config.toml
norm_eps = 1e-05
extras = ["some layers without attention", "shifted keys", "gated attention", "normalized values", "a norm on each head", "capped logits"]
init_std_up = 0.0445
init_out_by_depth = true
optimizer = "ademamix"
lr = 0.00115
decay_fraction = 0.305
final_lr_fraction = 0.0
Each number is 128 + 32 x the weight over its row's rms, rounded and kept within 0 to 255. Layers, rows and columns count from 0. The size above them is the row's rms in percent of the matrix's.

# layer 11 MLP up, 256x64, rms 0.217, rows 222-246, columns 0-63
size [116 111  98 101 103  98 118 127  99  92  96 115 117  97 107  95 138 116 102 103 115 104 117 104 101]
[[ 56 189 136 136 144 169 133 115 114  85 186 112  79 116 116 135 111 158 130  99 158 138 151 129  63  96  67 116 117 139 124 156  63 130 145 163  95 150  85  99 168 118 139 126 111 143  88  95 127 117  98 101  77 152 155  51 127 120 142 135 101 113  94  70]
 [ 74 122 201  89 139 106 115 160 127 157 198 151  77 137  60 109 114  92  94 120 108 176 154 140 132 128 174 154 215 128 152 122  96  87 133 122 125 110 133  93 146 101  94 121 126 128 135 154 145 137 126  58 128 133 123 183  78 103  99 168 129 161 120 115]
 [113 129 106 151 157 105 175 162 142 114  75 170 113 140  64 157 155 127  38 151 165 111 200 115 120 168 129 114 145 162  95 132 107 121  93 129  72 154  74  91 159 116 107  90 162 146  94 124  97 182 128 149 123 127 127 105 110 160 125 152  72 140 173 157]
 [177 173 112 135 141 107 169 167 115 104 146  80 134 101 139 172 116  91 160 128 167 119 132 110 105 135 104 131 108 175  86 161 128 162 159  77 124 105 110  80 172 152 147 145 122 178  77  80 137 112 122  90 137 166 147  83  90  75  93  98  40 145 144 158]
 [ 69 139 115 151 207 117 128 131 135  84 110 143 109 163 132 147  20 114 140 124 111 189 149 111  52 106 136 148 108 150  92  89  80 129 102 123  93 118 133  78 125 125 136 139 117 137 163 142 161 139 182 106 151 136 167 106 176 163 117  97  91 146 127 159]
 [184  85 107 127 109 168 113  47 176 118 129 133 130 150 162  85 116 122 185  83 155 158 138  74 118 154 162 134 111 142 161  91 142 108 115 129 109  82 171 121 135 150 126 158 156 113  96 123 142 133 160  77 121 149 206 124 155 116 132 155  58 166  71 120]
 [139  95 164  99 126 137 123 143 114  68 157 135 145 155 113 144 111 107 131 142 132 155 125 107 140  92 144 134 173 184 112  92  89 155 166 144  91 156 200 157 160  83 152 169 172 171  82  91 141 166 182  79 127 121 170  90 110 133 178 132 127 203 167 140]
 [ 85 141 105 112 139 140  84 122 137  89 142  91 115 192 103  79 110 147  62 147 117 134 123 103  72 127 125 160 151 150  85 131  70 100 143 136  72 133 130 106 145 104 174  79  96 113 113 172  80 127 162  83  80 141 132 109 131 165 159 107  71 201 140 133]
 [142 117 131  90 171 138 116 147  45 114 136 178  99 107 117  69 124  90 143  49 152 130 145 158 129  72 137 140 110 149 133  71 160 117 126  82 131  96 105 103 133 146 144  49  85  85 117 114 157 156 172 121 172 144 134  88 105 164 174 138 100 140 157 136]
 [139  83 125  99  95 110 178 163 127 117 128 116 171 125 104 151 108 161 123  53 188 133 139 111 112  72 135 124 153 122 113 122 139 148 187 118 128 166 140  64 138 148 104  78 165 210 161 119 103  95  83  80 129 116 153 123 189 156 103 160  85 112 132  99]
 [136 123 114 116 140 114  88 176 113  91 144 147  68 125  95 131  75 143 152 134 167 117 141 145 118 142  74 145 122 139 143 129 181  60 127 164  52 106 115  80 109  88 153 128 129 115  90 114 167  92 113 108 110 125 153 138 174 101 152  48  80 125  89 193]
 [ 65 166 160 139 158 135 121 137 152  58 196 152 172 111 179  72 138 140 104 130 149 134 161  90  81  71  76 137 166 134 111 107 137 165 155 127 172 151 158 105 123 104 156 189 130 126  91 137 166 125  85 122 126 139 150 179 108 115 143 100  82 167 151 113]
 [ 55 114 165  62 156 150  99  89 146 130 212  93 129 121 155 134  60 145  80 145 186 129 163 130 111 147 114 134 111 146 129  85 150  90 132 155 148 173 153 132  97 135 119 126 168 144  81 165 124 125 113 106 120 105 170  94  69 156 119  97 122 117 171 172]
 [ 70 161  93 157 236 108 138 117 126 179 178 183 121 168  74 137 116 151  98 129 125 152 166 120 114 136 183 127 111 112 115 139 154  82 160 125  89 143 141 101 167 102 162 127 152 133 167 174 157 135 159 120 127 136 129 167 150 108 170 102  85 172 155 100]
 [ 98 169 131 124 123 135 138 164  78  48 110  65 100  93  75 198 106 127 121 125 141 102 126 120 101 123 119 201 149 160 125 109 124 159 157  72  77 125 130 176 127 130 166 140 182 148 122 145 102 151 107  96 117 161 161 167 110 173 154  90  77 131 144 140]
 [ 68  73 183  82 156 159  91 144 113  94 134  95 156  99 144  69 118 117 140  61 176 107 122 151 156 151 175 186 134 142 158  92 113  94 137  96 174  78 126 120 183 103 136 122 121 180 147 116 143 147 132 169 145 122 172 143 176 123 127 115  70 113 138 124]
 [ 85 107 151 137 136 120 115 169 142 109 183 122  83 150 122 124 109 122  89 124 182 180 143  95  89  91 109 127 171 180 165  95  87 133 128 161  94 140 161  95 172  56 171 131 127 131 180 149 177 171 147 157 162 147 121 108  92 143 150 144  99 208 138 118]
 [129 147 121 110 137 130 114  94  72  90 125 114 145  98 100 153 125  70 125 109 136 193 141  98 117 125 143 168 183 112  90 133  72 126 129 176 117  88 157 168 167 150 150 141 142 115 141 163 103 174 180 115 104 186 148 114  85  86 181  44 136 169 154 115]
 [110 193 113  71 129 152 145 145 163 138  92 126 129 160 178 120  94 119 125 158 135 163 134  96  53 108 121  99 108 184 120 164 131 122 116  93 131 126 115  93 138 179 135  55 153 137  94 151 156  59 133 132  73 124 161 104 140 148 178 117  80 111 187 161]
 [160 194 139 102 173 121 137  83 113 142 178 189 137 118 108 126 122 150 132  98 135 163 173 182  68 155 124 176 139 132 121 175 131  87 148  56 115 157 152 114 132 164 122  92 128 124  89 155 110 173 179 142 131 150 175 110 120  39 123 124 134 101 126 108]
 [170 113 171  94 124 124 179 147 129 114 127 113 135 147 144  88 130 123 142 122 137 193 135  88 121  62 129 186 196 121 145  95  92 107 130  88  82 134 166 116 170  82 150 107 114 163 134 155 130  90 206  90 117 163 145 140 121  45 153  85 133 144 131 114]
 [112 140  84 123 145 174  89 118 114  69 135  92  79 149 176  91 102  70 127 104 150 115 140 108 117 125 118 188 130 128 133 121 126 181 102 112 140 150 123 131 135 139 129 154 150  81 162  82  78 141 163 110  81 100 255  95 153 108 144 133 122 139 142 115]
 [132  86 118  68 152 123  58 175 121  97 149 158 107 136 128 101  83  84 144  94 186 115 144 119 141 107 116 145 104 179 144 117 152 102 165 125 150 162 156 131 195 127 173 126 107  25 147 101 148 161 162 155 115 136 107  92 108 154 125 110  84 154 149 164]
 [152 150 108 131 132  87  95 156 157  92 123 181 100  63  83 142 114 107  91  98 133 157 176  97 125  82 104 151 138 154  96 104  57 120 152 170 109  39 115 127 147 135 106  87 182 136 120 180 143 133 157 187 130 165 113  98 129 140 118 116 121 172  95 158]
 [171 153 149  95 204 138 105 172 123 113 172 149  96 162 108 167 139 120 108 191 154 122 129 159 126 165  63 154 104 154 150 125 132  92 195 140 128 119  62 108 143 150 179  83 157 147 133 151  50 112 121 103 129 103 184 104 153 132 152 119 103 156 126 132]]
# layer 11 MLP down (transposed), 256x64, rms 0.22, rows 222-245, columns 0-63
size [112 109 105  93  95 108 104 122 100  91  96 114 130 102 102  97 136  96 106 105  90 106 113 105]
[[ 57 121  83 118  99 109 138 109 164 129 127 154 131 181 148 143 155 114  77 128 121 146 118 144 139 108 137 161 164 145 154 161 145 134  92 147  90 115 108 156 135 112 154  87 164 164 166 100  73  39  79 183  86 140 163 143 177 117 181 162 105  75 142 131]
 [ 75 103 111 165 138 143  68 114  69 103 173 174 107  79 122 150 107 116 133  99 153 107  96 106 129 136 146  73 153  80 185 100 131  78 146 147 107  98 126  98 156 134  90 140 110 131  97 125 130 101 102 106  42  90 131 139  96 139  69 194 121  98 142 110]
 [123 102  95  69 124 159 129 117 118 159 118  90 134 143 101 189 124 122 186 141 110 132 115  86 107  79 129 133 197 116  86  84 162 115 103 128 109 105 139 143 131 135 120  66 118  97 121 102 155 121 185 157  89  62 124 128 164 132 143 124 141 213 198 160]
 [ 85 120 106 137  82 152  77 149  83  91 155  98 102 133 133  85 110 164 110 148 139  95  84 168 174 118 126 103 127 107 110 112 161 150 109 131 105 189 137 138 145 125 111  90  52 193 158  83 159 108  91 132 134 115 192 106 143 178 127  93 193 122  88 119]
 [104 173 132 106  63 182  93 121 188 129 135  99 131 171 130 109 119 114 117 144 133 131  54 149 172 110 157 114 103  96  62 126 143 156 142 162 169  94 142 161  99 113 110 164 184 131 125 166 124 154  83 134 112 133  78 149  96 117  96 120 135  90  40 144]
 [133 102 129 120 138 151 145 156 132 171 151 172 144 132 101 109 139 147 118 162 105  72 120 178  93 120 128 141  73 133  99 142 165 135 113 153 199 166 164  76 179 166 207 107  99 179 174 115 119  99 144 131  86 105 161 114  87 139  79 131 145  79  91  88]
 [124 124 146 139 139 122 163  74 149 132 160  61 173 128 111  80 133 113 130 181 173 127  14 139 171 168 108 134 135 104 122 109  97 135 126 130 104 106 215 140 133  73 180 161 117 167 132 153 123 102 149 122 115  87 103 141 109 149 122 126 150 175 153 117]
 [108  88 139 110 112  87 150 137 109  58 181 177 116 167 111  87 119 227 115 121  79 127  90 137 112 103 151 130 126 143 105 151 100 147 114 181 137 107 189 129 125  93 121 159  95 102 156 140  81  95 150 103 140 130  80 107  55 138 135 131  90  99 104 157]
 [110 169 130 120 109  74 141 127 182 118 136 115 158  65 174 118  92 113 114  66 111 175 109 170 127  98 108 201 128 119 154 107 111 137 189 115  95 105 109 172 149 135 154  89  88 125 102 135 176  79 149 139 156 130 121 131 120  46 107 110 125  68 127 163]
 [146 137 100 111 155 122 150 172 109 149 204 191 122 113 139 149 145 109 115 102 103  61  69 146 100 155  92 129 180  72 112 126 114 139 110 127  79 143 135 159 173 164  57 152 136 150 114  98  93 122 110 168  77  88  72 143 103 129  91 156 119  89 124 147]
 [ 85 149 123 134 120 155 108  78 159 103  69 167  89 145  89 122 149 133 153 161 191 120 107 194 112 146 103 132 153 121 118  71 150 110 174 123 157  94 164 127  70 108 128 199 131 107  80 142 143  93 103 118 111 146 108 161  73 117  98 181 131  65 131 146]
 [118  93 113 112  95  94 135  55 149 153 141 133 123 125 112 129 119 109 136 131  99 101 185 116 160 154 142 155 121 165 206 163 128 100 174  74  54 151 146 119  94  96 144 136 147 111 138  69  22 110 148 148 130  83  91 141 137 141 101 164 127 142 112 145]
 [140  99 168  91 121  94 164 150 145 149  97 188 148 115  85 100 174 112 149 196 107 106 196  92 149 144 146 130 127 112 160 120  71 122 135 169 104 119 137 156 115 170 190 133 118  57 155 144 159 117 126  75 134 111 129  79 161 113  71 107 143 127 183 124]
 [ 83 157 118 178 105 105 134 112 112 128 163 107 218 106 185 153 139  78  64 101 101 118 174 122 178 118 146 142 151 171 127 104  96 100 124 123 101  74 139 129 132  75 103 145 144 146  67 177 164 141 136  83 186  88 123 157  93 132 110 130 140 124 120 153]
 [133  76 112  85 176 120  75 122 145 124 186 136 112 112 132 101 157 120  69  99  42 128 144 160  79 151 126 111  69 127 132  90 154 147 138 182 155 127 156 127 116 134 100 141 117 150 166 121 137  96 133 156 119 169 169  99 102  35 130 154 128 143  94  84]
 [152 101  67 134 102 102 102 184 148 114 137 149 122 144 121 100  78 109  83  86 100 118 125 115 154 136 122 175  92 115 109 178 153 121 120 179  49 119  50  99 154 130 153 164 141 170 171 126  84 151 129  59 154 144  81 131 113 152 170 111 126  90 138 111]
 [117 139 112 160  88  80 159 193 174 102 109 115 167 117  92 175 146 131 139 114 169 135 114  56 116 145 129 162  69 101 152 128  85 154 142 110 187 149  57 107 153 102 170  98 117 146 121 182 109 155 180 129 168 139 150 126 150 104  93 130 168 143 177 127]
 [100 153  82 114 213 154 150 172 115  93 138 148 160 100 148 158 133  98 139 116 105 134  83 100 159 142  76 105  93  61 114  90 148  84 176 141 127 123  97 144 104 122 116 112 125 132 111 139 169 106 116 145  70 133 116 162 120  64 122 158 215 143 142 173]
 [172 161 110 125 132  91 174 102 135 168  99 127 158 135 136  80  93 144 149  98 146 114  80 137  82 153 137 149 151 104 160  89 155 187 171 130  82  65 119  86  90 142 140 138  78  83 136 135 152 110 161  60 160 127  34 111 158 109 135 137 139 128 127 161]
 [133 138 162 130 206  78 128 131 135  79 113 114 206 103 107 108 152 130  67 102 146  96 121 143 114 162  72  75 120  94 143 154 154 152 119  96 120 113 114 122 123  70  95 174 131 132  72 147 128 135  75 147 123 102  97 167 105  90  92 142  89  72 135 168]
 [146 116 171 135 103 123 168  70 185  95 157 142 105 130 106  89 125  82 144 110 120  90 159 158 231 146 144 159 135 124 119 114  93 116 118  89 115 153 117  65 132 128  92 152 134 142 151 169 156 114 182  91 143 123 158 157 176 146 133 121 218 137 157 137]
 [111  69 128 116 128 123 180  84  69 135 131 155 126 110 111 156 111 114 126 132 106 153 147 135 117 111  78  65 154 131  92  79 171 143  99 146 136 171 148  61 158 124 109  63 126 211 172 139 105 175 113  89 116  98 162  91 137 120 121  67 140 160 135 111]
 [113  97 124  90 139 187 115 159 168 135 144 159 155 174 110  35 141  95 135 161  94  87 153 127 171  95 116 108 129 134 129 118 200 154 121 148 143 212 144 118 147 143 146 104  68 115 151 124 152  99 165 128  91 102 104 122  87  64 134 119 108 128 171 100]
 [154  98 130 172 122  86 132 137 117 110 109 141 142 130 133 134  99 136 135 106 167 150 127 110 121 184 183 203 104 107 199 101  91 166 136  96 132 160 138 117 198 134 191  67 128 139 112 103  83 162 179 125 160 146 172 142 148 127  93 145 190 171 150 135]]